Weights of a small transformer language model: 18179 steps.
Each number is 500 + 40 x the weight over its row's rms, rounded and kept within 0 to 999. Layers, rows and columns count from 0. Numbers have three digits each. The size before them is the row's rms in percent of the matrix's.

# layer 12 attention query, 320x320, rms 0.0759, rows 186-223, columns 80-159
089:409479464554503555463537550462500492488541520485536491475455568477509440483578511565558548490539506480519547457449490493456513473502482514543492424567526472537519475548567525469485487517440498481505456478478479461532497413515423495559544497
098:452492526493514477514516489435452434458576496477523515475465511439561481499546479517539550538497483461573509458429515525515481536471459501515490399577541518535501539536491512506473497463540490461473461563485489522481513480565512472546586490
093:529474484504575548550432443517510491505556474476501542461553588468552485467527530523513519562434549500499548417531508517497475556506531449539557474569509485491534488478484482527497496498465504502540455542493532525508500491521503440474498509
109:505527491499541452470513528558481525515497500505523516517501477569490511521496519568539491458513505481495495513552502556501524521486468482456494556513523467441470576443439506475485499477442545463483485466571473431443542539559532511466475535
097:549526506515606542508564497530457542502500444507499533488550495421493490495498581512496526507562588571457471476538465507485422548578525495444586453527475505447473508400538472522499464520524423493503527581469494516505503432475487503468481513
106:513492465424462483485530500577499543470433526493470454522532512477447507480529570476496437489488518560483437571547514536496496443486554540485538503433497445459496519446588508518510557504494471496477517484500558463529485499423650518541431473
073:477462541443519476569441543551599524518478435546438461462522528516520551470417479450543532503523505492540493559488443473466520484539509530503513524558491372477440555440544468512503526538535489446495484547415478441509413470509527455560523543
077:480499567467483495457446510508507554537479543500473542482476548522540511519526460432454572455530460475563537557490514492493528551438548508587445614516558408555447490553560521535464521576497405480503515560526456455466468489560452496509462434
141:524496475509493462496523511514492460525466499527525513615444450529454503505530571573468555466488594526489512482498517471491481428460440557510471523533463534540505550462537481473493467481442518468468463470496429549479466491495473499486576466
155:553495478481475467507554490502543452539479469547471503515511478486423471464528567497529556440481519492468506510500488511458487494437550573462463531556475440479448543492477509412464511490498490473465524552537545495551450551500501483450511476
154:487535554513493513482503470475493460473544498482509528474503489456462469438544475436549489494508447454472510455582537553471528584535511428464435525432486514470451498492453526472423474461441484510510536481541529421505561539494522520436513517
149:521481420494497509497530559524488517525481516481475485572512478526529552561416500514436479503511550533500492518431472425518454409491467527520567489524568507532549483501560493560507527536514501476484426526440486596423461465507472515546499499
082:560500462482534470491431413548514519523540487453444560442491511484491476525487545498525452402457567519493493519477567478445471471518442534473474495502472543505470552423485485621568422529451496523499573484519510468456473594513482491484518495
091:516482525465521446484438453536567489532459525533496505491452502504410486505509482516486403502556455469430487509498542503513529530482462611537436557432412520511497538506554491432513470475443487517483556460471497438554547563461537518495558405
091:569518453561484591561473471490546492547538509517501529450489546540511518520488518557440421463536531456426499430519532511474501544551476487454461514455520589528529453518584498501472419516447487466493523566489464497557537547490465482473554515
088:530574511515475497477476529533466507541497572554480558485447526490459551454493484516548485554524516538483522452451471515424451499439502543492519534511438593465519466590477492432431494520496490509544568484543474514483578524551444510476499501
088:472489492465550485496475520521481576416441401528529481518529497472494507475513513476582477438515500553518489584553563459464498512539527521464512491537509406463528538559529551502531514527518502483529494470446538476496481442497546514521444471
092:479557533542517535570521430524459462545525475502528513469469461451491402482487477447470508482530429505526445511476534514584501521463505492522483485437448567492505488532504476454494522493525461575515542528491486515527485502465475523442629508
082:404517506464528509466509552501475539472481475571530434538516427528528509506505462488489461525469510509534576581493508465534452453483586479536570476469545532532533471578454488505511539553486517448497479535475537543438462363473545483522495490
085:538450566435473441479472461499504506451569482519481501534537556550451410528435481484526505513453485514517526484455565467573520495496484509577442495520523465533496546497502504532577506456531535499501510472493521483474505582556476517507488509
077:491520532482499460488418512481497494451457465484563519537557495481545465512525525525497549507505591556491569471545557462493630580527527540485532552593573479494504502522477527510518452520497529377482492522466523462500472482492425516458563494
091:466485542481479470428511470452505541511514452481534526508503402567479538547497409505481474467518524475523476486521487493504567524515555508519517552490477519510517461497574469504520440492452581463454433512557485517540504511490487526482546515
074:497524518514465534497504533493461507493507470513512577537409443509536483491544446458434589523542438543506452493490404491516470526491559513442550506504474518521544456473430474417406561528513474518541497501511463589552521500444507584453476522
092:500492496496448560528485517471459607521455536530444473492543495524458502497475490422550475464569436498510497543416495483471456534468444476482470460528437473453503456551567517413544577550535485541543508526419498448528521478485549504529416485
085:509515521522504514569497463460526466495429558501486600511513547480505523513518521508516541522531525506496473469537581543511424601508492488527487504498539542481519488516541534461567438486522568493502524571429555457565522525466501405492439512
087:531426454514496436550470512514488544501478537489443527446509544481439470464487502490552546537541565557487429607470463531501384490511514443539550508553535553485535556483468493546454496473546535511465486443508518497482567515529457473520378469
081:522473437502493609488522544547444576482572454492553508540537426531514544504535511521489445471509469512437519445523504528522516426541493477539526476496516567509505486458474485562552451531476519544519510461490433527485522519466513512494536575
088:521526476505528512407549490542478545492542510491491503469534514543467466511468484504529476402510489564445527429470527521457518499520467430444466498457484551442475540472560479505514462490413494574504485549484510501569533546484484526417503555
090:566534516450565503469489537529421612485509453492495476500521430553429481497452523457622568475510517571402471542478461475488466512481486468420469560445472458433511466515456493431458555458508511453466480440458547439512544513463523511471438488
086:527497484489467465438534517473441520484508524500459450433546531534520555555459561497509402520423563539584575445467552454543521441525446464503502469543482471538500462504451599585548500559549495516515475566518498525407495532563455484554522540
082:436567502489481582511515483494456548485498518525512584486433468550533503526472450515445501516484520557536468467457467501466557492462427495543533437529483595459485414501462491496523466592442497499536487554428466577484489498518434467474519560
072:502466508441461466499496495439535500522388502508567485487447420449531546493547513489483494477515489525548550513600519473469474535554552543475554559542464451482507548463521529493465478513546465483437532521485548494510474491461563530456460441
094:527480538531512518573496486479513477524490511542528505471414512469472425479421472411518518442535478517496462517471525499505494556438453487498441487414433449453520532494564522403493483494533475548484506500466531454565500486425515458457498475
079:479374508507438526541446525469526428495447555507518418453489454502472515542490501477431495474529531469523566442537519530483555474547431538574497592505488417488516592399497498503525494462510502477449441452434552471532469527425522432494492477
077:481470444540520443473487530547481543471527357486512546563488534483496470432535537523501510480500463466448451550599473575433518521537514519515463448450514500529454577472574486476488465459510502527528467475494494483509556496506539534472500489
080:500532596450511453556538489441472479472518486539540493518527527473547515500532523472563529545498415518577503579541497461551427574479566516478506453515483504463504481595511516415511552481562508501545521556531546526505463473478561525486496471
088:474482498544494517459513549475533477506501537489526527541423512478525554466463465530443506506502538490603509517492505578452524477457466470554514464519530486557547532512493493583445446532475485470500510539494453545464509459518401472492481511
082:580505514435556510462496487539508513501503494493527505544457422563466528488486462463498439511500475489500482546513542472504487500471487567500438510388473461546534486508453486459434562429546452484492522472537455552509514560454535503443516476
# layer 12 attention key, 320x320, rms 0.0728, rows 186-223, columns 80-159
097:466449525439516499469607538541471486565556527489490548525518548525534444453479505553543495457478542472556518482476425505453518570519538502484502515498570494517483498454516566493458461540539514507481487433503484522474471430470511528507457513
098:461433489471501497527514538467485499589551492517495476565474474470541444472488506488511511492541506419547489520508429477467544621490552567507525519537533496518499508456499481490499506491510537445542375464498495515521480473486528525544454484
086:466475469535554515497499452505468470444477580547440494553511542522546471546460494452473459511483472448571486507486498546490562573496569488499538481600514545533566491482545493519555477441551507536539470527525433515477477445481507572459471506
099:523533530514490467550447504613565521466507409496498497467456539519475475543476522482518554447515430553449481516528481594487506425464427462452466484472492504466423599453480502515409538452470503498509550573514500536436501537473555457557556532
104:506469449495554490474501421489510498433474493532508520498512486441522485587514477426498516398467503457509455481485540517490558514563562445511462486444435550457553470528454393447548486474514493514480525556494535458582486535501514511502507540
111:492478579503499489485553505486553474508428523548533520525499564511505516478550467544494492392482522568523541502534527495508559393438492468516484490420447484421449461567536538452509457471555472564416556498496531482540486516489439441516539520
076:521426497503506512504556529520488531505545561526478513436480446484488536572462579534429443422523460439543501489496466506530567533433481504505476413435494522426486526494419516400586449460510575517465532435528533548464515518480559440443424519
074:532457486522675486528545480577486489462549525495485471516504503482526515513458511455523446476519447480471454418521478517493453492544474473449549434548501520547569472476488423503487487502513535513490497497441507463479448480535501525600444536
136:474501510466447541532477499511476492500489570445516516527453451504458497491476470530519601505526552511503434526438505442536496464452486523538426563557527504573540518497498475492507520534521515486485504513446455503460484531474465565494535462
102:560521569491547534512449496455491472472493475487470500520430482520501555501526562454504512483483513455533495493478490483493445475414494601476392478476471461516483446474572482449506525556539493506486476545579440515492440580461496552434468443
092:534512463481491440580507491553500471498444482551531431497545520572505504512483482491480463563447516558447548436484459469540519438523478450575573519510467555476511539463508502555535505499498550515560501490498526468530579462450425437621514455
217:516498492486466509498498540498483511533487496466467510558432478509502565563415529481455533487492527503499445533415481413527485463454495575527479540496525459543563474510567524491512579639535492477483473527426438536466445514462511541500477439
092:451547525562515494510476501467424516508547458518439541522491504422481535514474500528483554507543456589509475563527501471460482574429476545469498522510528424589507507489418488516436470508475508552531547502438494464490449527477519558500526495
086:395504511511477469505401470490536491466482505541508490501469485519556483472485490510488505488567437486514528543543502520488491476422491539436482512482473545494473501524512487462478496457479505552545539527505551531490496504421527482485449494
091:537565502506468492474535458503466538469492535498471552547472542504526508496518500512485505525484507461516537427523490544561491433543502454583568491513503553465537483459564561521545520559442536506472555521459506470508563483492447499495530405
082:454513530458438540509512453457477515449431544497468526528526446556550532505494475541545431593494510418536529506454508512463480432524552553503563518509540545528508493567528526559492528525503527470549543601516546581505544451492458509530535455
092:545527475485493487482567584537502436481442494574508495534545540489457490482472458432581524399433468536454498532505522537493550571478524466561497492503467461507473537495464489425515431488565512528483449467533543461549505529451488490533572517
089:495482500471555438464528445470504497471491441539510487513556485481472480513485509474464531477553507567491504483545470510575512479574479508487481489440493457462495493459536528515485515503514528479465467543468522530520551462513497519540450517
089:553419458471469480454532558503482498598417513584529497457461482560487529480521469535503423455493574563533484517396483432518558439461503484498511479521487439416478522552457507478469572497510534519470434528500492485538479523469521478513512499
091:438508516530548502483412460518530538540560428467487504471472439433434484499507500452413514455521463517478462538447492490486444481492503518474486452471429445516510527496530443490450516527496513549543548511504440544430505509511485544530483524
085:601487430524516427482468480529574503523457482544546513500528487542430541490499507475521474479491540487512512498453514484472476448480452428503517476534476539444467544474490407538543495508458488540552479466564461521527490554531533466574522407
095:471448505474544529493492523483524437561479478447558530539471479475515535549562502517420554438536418488562537518487506501525464443481478517521570493525442546471495471552559481503476501535452510547545471517515466505461469464504537457479479548
075:471439454461565560478544498433484504514527485471575519502535484546538503536491571518502535548538482458529533491548516544482517477506502458455524481482457555535482533579577515493497504525490482444510529494521535549400515494555517522454443514
091:519587528509401484508499547479467514426470462504469494548500537492558494451478499495526552387430430504430462518491508489507547526557577531574490515479557560473558451475523593422493459571527429539489490505555511473563515477476533498534579535
095:493471458530495457472461531545520491486493465541514492471525483532419493520450461475458479571461539521514484479407480482563500476534513541431510494520473550476520494423523560484616502438540471531555500448547539440451563487494418457575513427
091:485479468568494553477438493487518485478523512500481474542517502488503496530474481477452442658488488532495461554427484423451522605441527546445452519485474568582472496524481565542441546493516445482490482494541541544536487463561438499531463532
086:488460582474476603473560459506504533520548492480533528489471525435487493560489521573492551453522537474516566469563513521444510513587542462578515438483498476500501501481524495521473485569507544508452512545425489494471472501395518574427529515
095:504524491493499527456559480446423508476441520452423511503501519409547535477466510575570554478513459474481533473555512518547509594543538492518480509548500514568529536552489580479477484513482565482529594489527503518523536554416523509397588539
093:556511490475527527519487501468432548514452476536465407522534530531537483459467517555512495505544411501439490543471460452537541564493566480524500537519481515526503526507468484523425601514500488561526456508488522589540449465460559502513511603
092:441604520622461506459580548503431529474477448450520531458445498460471480531508504489547443519426513517515510484507552541431554455524525520486519484464581467555489433509435484470509496569516494502504457579557438486472544564468471578453575462
083:507499506557493483445479552485448528496471467467527576499464500475448515498459487546478465520496495494559550476504548507460476507518503430446558511486579450582543511516506545472482551573448519491476482523527448507427511536514536528485576411
085:518483458462488494508524569501532407444445508568511475494541483595495561485524479443567487490482542562475520506486456500522520489468501527442550519512476566473467546529517450506570460483607464507571461507542597461514504512490444505485506458
085:506533480473487427542465517464479490425481499547476480541549462507485509417443481480518557449550456491436456532528444510582497539493511485497451542454481544506489524480501536430504465497547455518509502481523544477550528496507528487543502531
086:491461430563511551553445535512535505453497448509494509445448495490445497460500516483465554506530576499462541508497448441516496563466537512505501528477425585469465547511493428508520500512560456536544489527530523453541487498421472472455502571
088:515491556483491478479511476497505462434520534543474444542560491442531466513513476496576603472482480522530561485581536527516481567512531501521440465525493506530476591500534480514501416449571552501456523487505562480454511491442420462470489546
095:492446480433531406455504480494546465507486500566529487517534482550477514521500519491476454475508530558451523493418548528591486439558520512456523450506438479388494509509527497499562510425572551517509521462530513516498555476547453457532476474
095:529499532522423503440470537514487473466447564454517577482554427482497501526495449512508441557478539394582501508502507493411525446484488505486480553501528468521478493488520544499475472538459488491442455544562472482492505511575444492526467429
087:524535571448513462431469430454447509439474508498531472523492454533585402443499518545535514499575507461537579552506518475450549421483572517469416530485523454530488521528507458475411543500523500562468466553533518529451520483461510537433438537
# layer 12 attention value, 320x320, rms 0.0749, rows 160-208, columns 80-159
086:495550535490566462565538540463495558488457516512575448504461505530516501492436473485539492491558516568545513469531446516503500489514508471473488574463506592495444393559512558520437536516514564494586497507405527492545486547470440427515505438
085:495474488467438460417506480473553402531547435476452476548515513511486496501511568456439485472384468507455494534498452509479484516535477529423523488466482548464536539469496400456530477463506446519487509507472543472424455482521467532529454505
096:511531469514534484487434539509467446442510479471511430519535455513473501552464548503480432501429479539492458509493546478486504503539410476513510462540523533530475395466491511483525546497494576442441502475441476479491519500476498492538479434
088:477476468529517512482466507483544486550514451404457413493501509461461521475506486552429505498495473554424478567529524510494441542484502519427571507502482429467567488491507481496428527457474495481470500462478577480548510482464452462534447469
091:487518485424546474578451519472518474540512496457545463481508486476426508473528479544414499497483467504467483503534527503511501542483573490486571495507432461506550445533521513565504468499514463486509539477511449613478515514486516485512530434
073:471471542563543512484464510486480462478489448467450502511539549488517537478493464435460465598511455565441455518482559531527469510493478546454530503405489535509473550451505506492457482481476484499503520517484501492468489437512412476555476444
080:483498521512580506538456497479534418468530498555465432494528474471474502489524496490463505533451467512422486547459554491496454516460489467452514523504515463474537532469466473509462512472458461509372537497481481527510487487512513517499506516
101:502516514563469470500467492487525440465482511479511466522513446495477497481499515461454459437419454519476583424441564548568465528538443490482464492451438547468523551481479492468483478496511464484486502516446507480518492481488553509594522463
083:517523440426475553582533545494429570501461520505475457542368504510461461474459472563518515515586507445469450491505413554478499487524504489487526544612529542596521489511474454498511570504466505439519485466473475490524527551477477458443509498
085:493572542582531514566538463508499428473496463463461525455538476464522535446484521451511491578498513459492453442494436519463545506531492482432493588452596523482477497549472542543466499487514495467518511563432553415459472515489494454561460517
084:582534468437476463524491540484523588469468556557568464451478472557483503559497437518537499468563496519518490481498461516490542436464434502475499550497506481446512417485471508453511499465486611521535486439473484526564516568489499469512511467
090:447555553475596492554497537457530486422512461541530475488560514529469540521470474450499527522537498472613500545550479480485453465522490506428480493483496505457456456522516535551594523518493402543502517507503457500538490470506455532511453469
088:511473556548470490479511493480545427564539387438501440472601525468455560482541469507454525486448507502504533513485540491517496463468520507423516479488530497443524564520513464507507520472487512517492473469446525492520487468560487458564512511
087:502505512504534497535467569477522534524486495511558428523475464537503486511499464543496487490586506499558415433471430510483518420530486504545465505487520601458479498528552467488475581465473531580530522484434540490578441513466424511564543497
079:496500502514558489454444510477507450470519441447447528504441467484530483468494551574493439524444477539473436533478444513527493521527529495427485475489529584505509490415462483582445495492507435472456513513419526444472528530546459478555537471
087:486448496526423509516581450522441518601484510470485579503513473516471506497493518435575420510520551519516444459488378479462503469543487485553506521460516555501447502559520458496531522504494469509504551488458582461466519552523481534535651542
097:489505497517475546470511507512508563495510496488526477491528414484523516501514564542534559518547472435491469428566472508437569499560429498491524520479481547516497490515513502515486540522497455468563542546489517409453522499517503496551502518
090:571522514526471483473500514481531453503503468559461445455508428499526534482514502517492477540463497538486571561457551486511507485443435543435549501431565472480488466466485563488478570562533539461436509525473573480545497469487504526512461454
084:553487442456440511508516512540504588479490544529539526506538460553531463543462502461579497497530506487559537438547455474448565470537455473570472484592487521493457454469494497486538480528502527468577520497506531502481537487497519516445519522
083:503515522487523492580557512497487550483465503506569468480508511537511485508451473566585492494533558471571493447500444524542563478538532473550457568473527544490468471531504501518506521522512551508521526519492469491487517523473489471479581516
081:438462460554499536533499484474417435415491490524476503487451454501521504458500466437488526528413459499467422529487516507560387590495519539499504469498467473555475525445487560486518518542491437478476493512557436512466517531435467534513411494
085:514501512433485468507466480523499558480504541560545561553490463521533454518519512473502496527523551502524443475503539466491501502518512511535471465516519491448507452453484473540511435556521593510556476473500393524515490507498553541435516496
084:461501565489482466607504483554528543579503567529513475439489508485464510522492468524540499485640520470487460418557460498486572519502455486538569514436451522460499439590523519513535485527490549510542532499486479511511520549465535488477544517
097:491477522484470528541547449547541508503513552519513497495564491475556499518508491472579529528565550433564504539508506476495569500516397529525497513598484481525463497536516554488543489519507471458514524566536538423483519507490523498389490530
089:489545521489493461474479499533572548445482553481509493475514579497515513506508460473540463517537487523553626461443483535481451486501493451548504496443501535491529429503521606504450482539483503525519468515483522530572556531513533480564604526
076:486466498516503504471455528461494411521527431493424499511539499478489478497535554463397520538456482523436443559526522518502417513498521527457538463510493453532504544418494492503473462479504458497460514535547482509456487460494447525565442461
080:442505451535492514457519436506516470497522502475422494548570513506493507468529499473529503505470423536423397489515539464467389541532529512549525529530484509537506565435479467459491459518472422543530522505571493522491472475530486539466507478
093:495486509518571508549455484466499441478507512468532454486506454520453487527505521455480518463458471540561584511507522529557505515473468503446506543422487530464439527512506518467520504474503501548509463463511459536366484558534510473551465457
081:509478490452461479504552488518538577525506554470528529518538473544473493521502544498569496453550467470474595444551471490473503486516481496551479489501486500481491549530513495372479491484488495513553475506550528421450487553504505505525491558
097:439462452523521533572440549530487512487474526534504475516439478484494486524485422569490503448428533569507468514467532509556490507513491497555513448523412444610540490497493510552473520459477463494456472482510437596514549518528482497472460486
088:493496471515435521452558441512454416577506430532465580485510474502496514499521520479485504547494528428463450571552518450442458516509461527474521448528452479521491494519494475444582452507523477494483499484573520478444478503467448521435493510
072:511515509480484508558566516519450585474444585517564468492488510527513479529452467503569508484570553489582524426503487530475516446564515465539461491568525532478459438535478499503553535535474479493510515498527513531481512520520483492559552534
099:510510521486509466560492445504523513452538552444516639490489529503476564519513470526500488508567582528475515435490383462557469480512507482551475446510488453537508517457458551538451471481481549447480518528508459461462515506468497525415571557
099:515506469509596517519502535504530489555528476533480493489495433505527524462513453454495553530593512488543435598547441534532466507529422546513488475481494467566527478470538515489465511520439530505473543518472588525613479496467545510496484507
092:519559468378580522513541542456511466462498577475503511568510477555537439437468572521484459480531488543554517508504471545510488488523497450453442524500460569481541525538481558518529487478500575532487526450507480585457519592490496445512539456
102:537557497533524494535526501520519562507495493466500556486494444495490582500486455456474519550574508523473388550465505492488486534505538515471531498530550527565550451545522527434440520554456511475481518532461573461556496516393520540492492475
100:504521529536497480518509559511494491470480435522504432470532406534486510489498464370557498519499461458502439612501501521496528484466414510475500528510535496535541430601508436405510539533495544499531473572517576451570511480462576558550489431
094:525483498521529489430440528513528467480517433476492429510554454510429485509500413551461512489605503510485508519523448539507532489473498508542543479532482500465472539450527494493500438516452545503477492504475474504547512435475503577502520552
099:521533459466466497453445567488469445557513480538493465517486433504589467502520561550485439515396513526502535500493513527487488474513505485371505477465529493461511587534550468458463472503479515521474513468519543573476486498560422451544567518
100:454519532562521512475502513470529464557464531615510522542527428463574512513517502492499483383498538490512529507484541482568461480489467473512508509436606460476491451516469446519494414526451497457542456597468545463486493394512420544551488598
093:512579522531467513507461474499520565567528505560485540494416577489491531529491587504500468492420477503514483443473508493499460552531525519480461444464386475520489542560504492502517549485542447570543528470498439503469515493493525486463542512
101:548494487539473429461448488457446437455505509459491518463466449510495513501484508505566478501416496513469426465409551499482535462504494499418481498499485526530489493578463525502467555480505537496538501438570532436486527540504446485479539431
099:467488501386476509594528487563482533491482542440511532519519628484473534497499486468417479443554471542509573523513473483492481495495554513543506466503493443424471495458502495403497515476585504448447480503480478542474472546483477461472416510
090:508486465542599508516548496564506428509472499409529593510487466445512479525507557552480539499570516534529456550495493464573529508457442556480485407465524460471432480532470531547497470470467512486581503558457591448545483575509490533492508491
101:524532540433400545444430478543543458529490462484499502493495546534417484485522456470419491514482473520457544396486471480435469484514564484528519565480487530422520534442513508576540487510531425519471499468498474603470530476547477504538545503
089:492521546484481469532473476582497565546493490536542499528484563570537506527461516478500449451365501535438512467443507505500498483494468515467476418432495457476473506477482494542434548514539422487541469462495464536545482521495478454452495454
101:495446495465485523537524457530492506510512552441517538521597555526460487501488520517564475442450505522476560534462505479513541462472502515438477398534508505562466559530489488516562490447486497498499505430510488407522507515475557564462528472
104:536437541559457423433474529548540468511474387487482427470506420545468493436502383520476503495475501513449503513469431495486538470460556488509526518510550443518476503426492520500479516547436509491445487530475509469514505404483502666450520479
097:508459465516496452489527463504496506421467493442481419455427494501471503455487425506468564524495494488492473472535442488451551500461543502486496490581550510564469478447508512443415504512482478473478519530503549467555485529473475592367476463
# layer 12 attention output (transposed), 320x320, rms 0.0763, rows 160-207, columns 80-159
086:438519476469515432499494521515516440498504499502466414493469543489539547515497490469548523406517442501527531451438494554542447516566500516494496505498549439468485542446521511592543454518497463526448461430511484521448494448546523536534538533
080:519499530494577530565592534489506447499499479500472535525577504436557527514516443487505497455558529524603500563501472464439488460519494473515485535511536500531530524538512509462398572514463534560514550456480488492448516511489492531442506445
094:436435443506519493519535479550456503475461488435480480465505526389580508555505471470510548551541464505619480486502425528479464522524435481532525487476500516489556486573499457477513504539519463537547522527495428496465415424523473468418517499
092:468542467554477576540533520543468463516480496518550495469435497428532501576451441507523480476516525563596435453465519474452462478507480479468551515533478495481460531484537456525456476472462516506463504504451511538496482490530447523504567578
090:486478508525491517451563517546518527453467560543544444568435512476517563569468501508473564440479516494587538564498519510509485484507436521471479474558532474514473540483439456480563514555534521480432469442529565536515472456494543453521465538
070:453500491511488522576498524544464584487510498499549423485519434428490501518493503474485486383504453481514533477500476505490482527508497411464530446515523465473519540469477508508522445501470516531595426467450525464463539513518482516494491566
080:494501461466462506501439498447391546520520501504546482487440478502497479506487508503552478511581463498481367442518425538538449467518557495506489486553454487505468528495522472459463470522473534545581490523436512524553556474560407466521518503
102:449497488548528480487551503387525485475485518510490501530508510496522453551476489530505492545540467386557436463572382502499525516528545515520521481549483429489467444501519504461466511533464515520603546525439475496593462448545426444449542527
084:477432479502578485457457482614513411470518473506440506453432549456554505572513518459490540557479470591569546451467546531528521563513467529514509468468482500550495425544469467562564513478524470512465503559545504510446455511525509548524555502
085:523474543460460431512449504506506481505494478485490459538530422534436483456574567520493448454506466442512448477521549488518500430513507473542500479532484463423515564499521548567544461517513502580535472441502476502525507482541445490519523516
082:442532462504530464459448529512489385537498531488506511490419566451548482509511454473504554516494482497517468402470500534497460588540469495541516521563528492499458455506487513550499452500446443476486473507566527535481459491491496465470501563
087:568499435423463567480496471501465545529465490467501464540448541419473487518555508534513532447551477551467510490494469563477465470552451419490498486542496464492496521492436513439485492512498600483474491407570527517472535476487547448511478476
095:490473527546441496528561486470495497512501500514507476543535460493435461498518529563481443499575614462522411510529522457487485504519487443458549487580494431531471471454499510446457466514500543560544512509475486533571469491498378477482584474
086:519476452472536489507477448462479480474480492459458461493545553436443479515511508475514514441545519534500470495466523498554472515506481444524532464522523434549443523511448476460471428488465530534498441489486459494513482487484435507463556465
076:485464499497491496530557516556484516503506537459482456480494468488557502558455512443519494479558493456544541508482484497559489511533552481536516551539512513528503548516549464531474491533502483549479498491433520557517523500537503513482529487
086:531474491428538437494503601490555507436568466505432536541580490510462502543535537511540506482415476513501522484437474478521511505489514539545453460538489540464512551569510534540526483494537525549520487485496480558476436544479442520507437499
093:456455495505527419510487491563509422509477461434486465507583499490488487484528552506474410481449541497470510454442529485464420490485498458477464510465521556464522535501527525513510555511489524524470472482497472478477469480506521437505517513
090:487493459529438528555462432455414458552522483507504494449479520505489452486518423470518435556561521430504410482524564483524509528525563495546506473557476475506511525457550508515500449448455511501542536508460484501479491497541425395468584557
085:410560494514582445534519536555528446495530454444481540467498524465512513499525483518538468562400472477470524493492527525433494538503493513515506532442496586490541480555518549524520519496537475477506504518551514478431466513490563502488437519
078:426492517441521428520492558501563442512508502479470459528489584448462542524542502459558510474467477484514561436474506532456479558517472536498472536493453514498469502515533538562556476509531437489478454504560458474507411487538514518518492453
079:581495554517470584557460456464460529561484440524541551489491419537541462504518460475461528525519441440486549465532460529516561475518484494514500510447474497523522503505460452526507554552463522481573495536435511425536463453594544513509509493
086:499559564496570483445519478455495539481514544465481462482523571481533532517490499440539554479500413482518592544538443512523479506492479516537482461508526487532478494516426497461500512486502423425485579519542583512489540516488550574479444464
079:393492439507496453445477556512512529448508559509520463474457523565454593530542578494542538489416516585532507472407530508446463522516475480496479529550519552436508532468436505548546452416534538482463506500519484557407481455518487496564501459
099:526512516434524462563466477532521526479520478494404483514514459567485520424512561561469410519424543494478483494499595413439484464492526508467488501489477522474525525519493547487494496485543489494538553503479517490417453546523456503507475519
083:494525446553452522464505573467449576518418560521459537491441467544513469527521476578529467546476571508437480448570415489507546524503562521490559513561480432480540457520545539505480446526535534469517505523535474509547479493421502454489460536
071:540473478484444568461482416532494512504491526526541543492526460475475479518497493536468508473561503537484448524483532482525458484513531474538487440511584505484523485504485499438457593536469513546529496453421488525540578533523507493455515492
077:521532478477519570521413505473447584447474498496511550442539470498495461532494524555483467462481489486460517505520476465520528478441516484490485451476531539478507514519504483441429572508468561484529485553399509471486538574503507509498447506
096:477471539519468414480580569483503477521473486508527437559548493452470523530510428474532585442567449419469457431474476554444502535572517446516499518529562494492530399436463502441544510576464509495563508439446518530557465459525503429500556481
079:465501529553538451487494534440522441527497463583514557473557514527451483441532562525507470529440496474370468430516491466434535512548530550528465533458505569462502419525513538501484513504520493499516515481531487539516502534452488483479494473
100:521522529481555502488496529453484527439478459468553497493432548477545517496492474425530612499509449523583549483499449556538464517487470560478512500461503512541471524496461427518596461506507472494493490541435488475514448435551449560567553464
090:593503528435495597522471516533457539484550460507522526496530491508444531470519520507455482477431519544482466552474556448475538404467468503504441535516516563469563572509464521548491538437460575489488548467519496479436519540508519478482448522
064:493502437487545430478486487474520492510509419461452511520475561466449509501534541534534475494427467513442541426543489547467486575485503568513504533530478497534500492463539541531525450546523527543473451515545453494562438532462542440496461470
099:506448480465493553521456421541527440547501498492468432503479528428515458482434536486487500519503543480522530497545517513542506476474532529525473508500541450590490517446501531580484456521579448446523534487518518548521507542473486429511497504
100:548466452535485488450492536393496531437444555473515482540516515485520493501543542470509501476575423516563587463525497547504591487446531476451491536509455509438520543465494348494492484426495525430467514487486502508426499473510498501565541420
093:466502494514458474579491497551456519528539532505416503479560500478541552568497479489509551556486491534488418558424541499492449509518500446600529435521526563482519586563498529483520580521563468496463537564535466444529519438535491530597486563
098:488437423495556499546482507528427469422476483481514459524497539506463507486535494480483559470533424482511505505565500489510540492517531460545475499466523455460446538462522426476462486461497530436445505450523506556474480457513546457489563500
101:476480506501543478473500558470484569486466462515482567574492500566507536480538514554483508509476454475474553491524503483451585510535553517565496534524493505465496545506532485403465510481436525490471500465466423489430425446495484449481556479
098:568478502484513582447488472470464523513519533510498485492484476444540489539520511467538484512510465595533575473543489542579543537507467474469468496448464531513535486515434443564546482487544493476522547502458510534427550574434462495516519462
099:516502480488468475454466514407436523529490540467547489529549546440511515487473493485519532507526491522532531450514494520488510522447510473532552473503400509476522436462455443469515481488598521506554512530453437499492501554475516516482533486
097:529515490453464491488448471503553459506519524525560513447480609521534477515525499536475513574468572482531600497541520457424532486505522562396492487560447462552431490429498492585466496507433554507466458456505492521479522535563526476476527516
097:468496498463551497523551427502550448498469434498509507553532515509449469464398526494479484473472505399459447573491546503471460496451549524476470534509519429474474507445516557449460494551537466555489464511526563445557493539488501495459446490
096:423471549506537460603563492498498520499527430518519546530500511489499478447494439510498526498515478448503473510535508498510457482552516496592507488507515496548533561462531472516476428522549519483487526434537440502534419448530578516484494545
098:573540510491470489422474507544481537549548510538497485496497468554490525502483423516531521507527516549409503528439510467469502461506427461520527517488524589528492446558471516484441589482462449458542510462516545537535533506447546561506468520
088:468462515468520531467441503476521492422499445519470473483516548498456425424488505436441467523475480468525575481554514573466492478547496489481500521476547513537514430496496428536430490439556552481464454445539523587522486508507554514546466519
102:473488537484513536524517405547523482581519475481569428512493444457504494548491545538512554522475498521487403571445565508565481548447482488495495460507461492480462504542457502476580481448502481566525445511467500461567505540445517561452491532
088:538545550500478514470461504495564493547455499486529483473494467521462482426475480516486492465521540495449484564539507486476489449451560523510457547516530514516527472447582590421482516465491513553524525476536535433516504512433592528460464505
098:511536527465555501478511583536456506435546461489417513507509451533509493480467475430492492527524486582481454503474433448553447506546425517524485611459555553550508480505533538533483537538508509542503505516508476498514548495523517476568401499
106:498525494547503524457458451514473518517492495476546519498495552445525505512524523521495498536543464537523541459628538558535574518503491516483483486454505529528561456513515430487490396433495493482544487440442483550434526576424491465446582495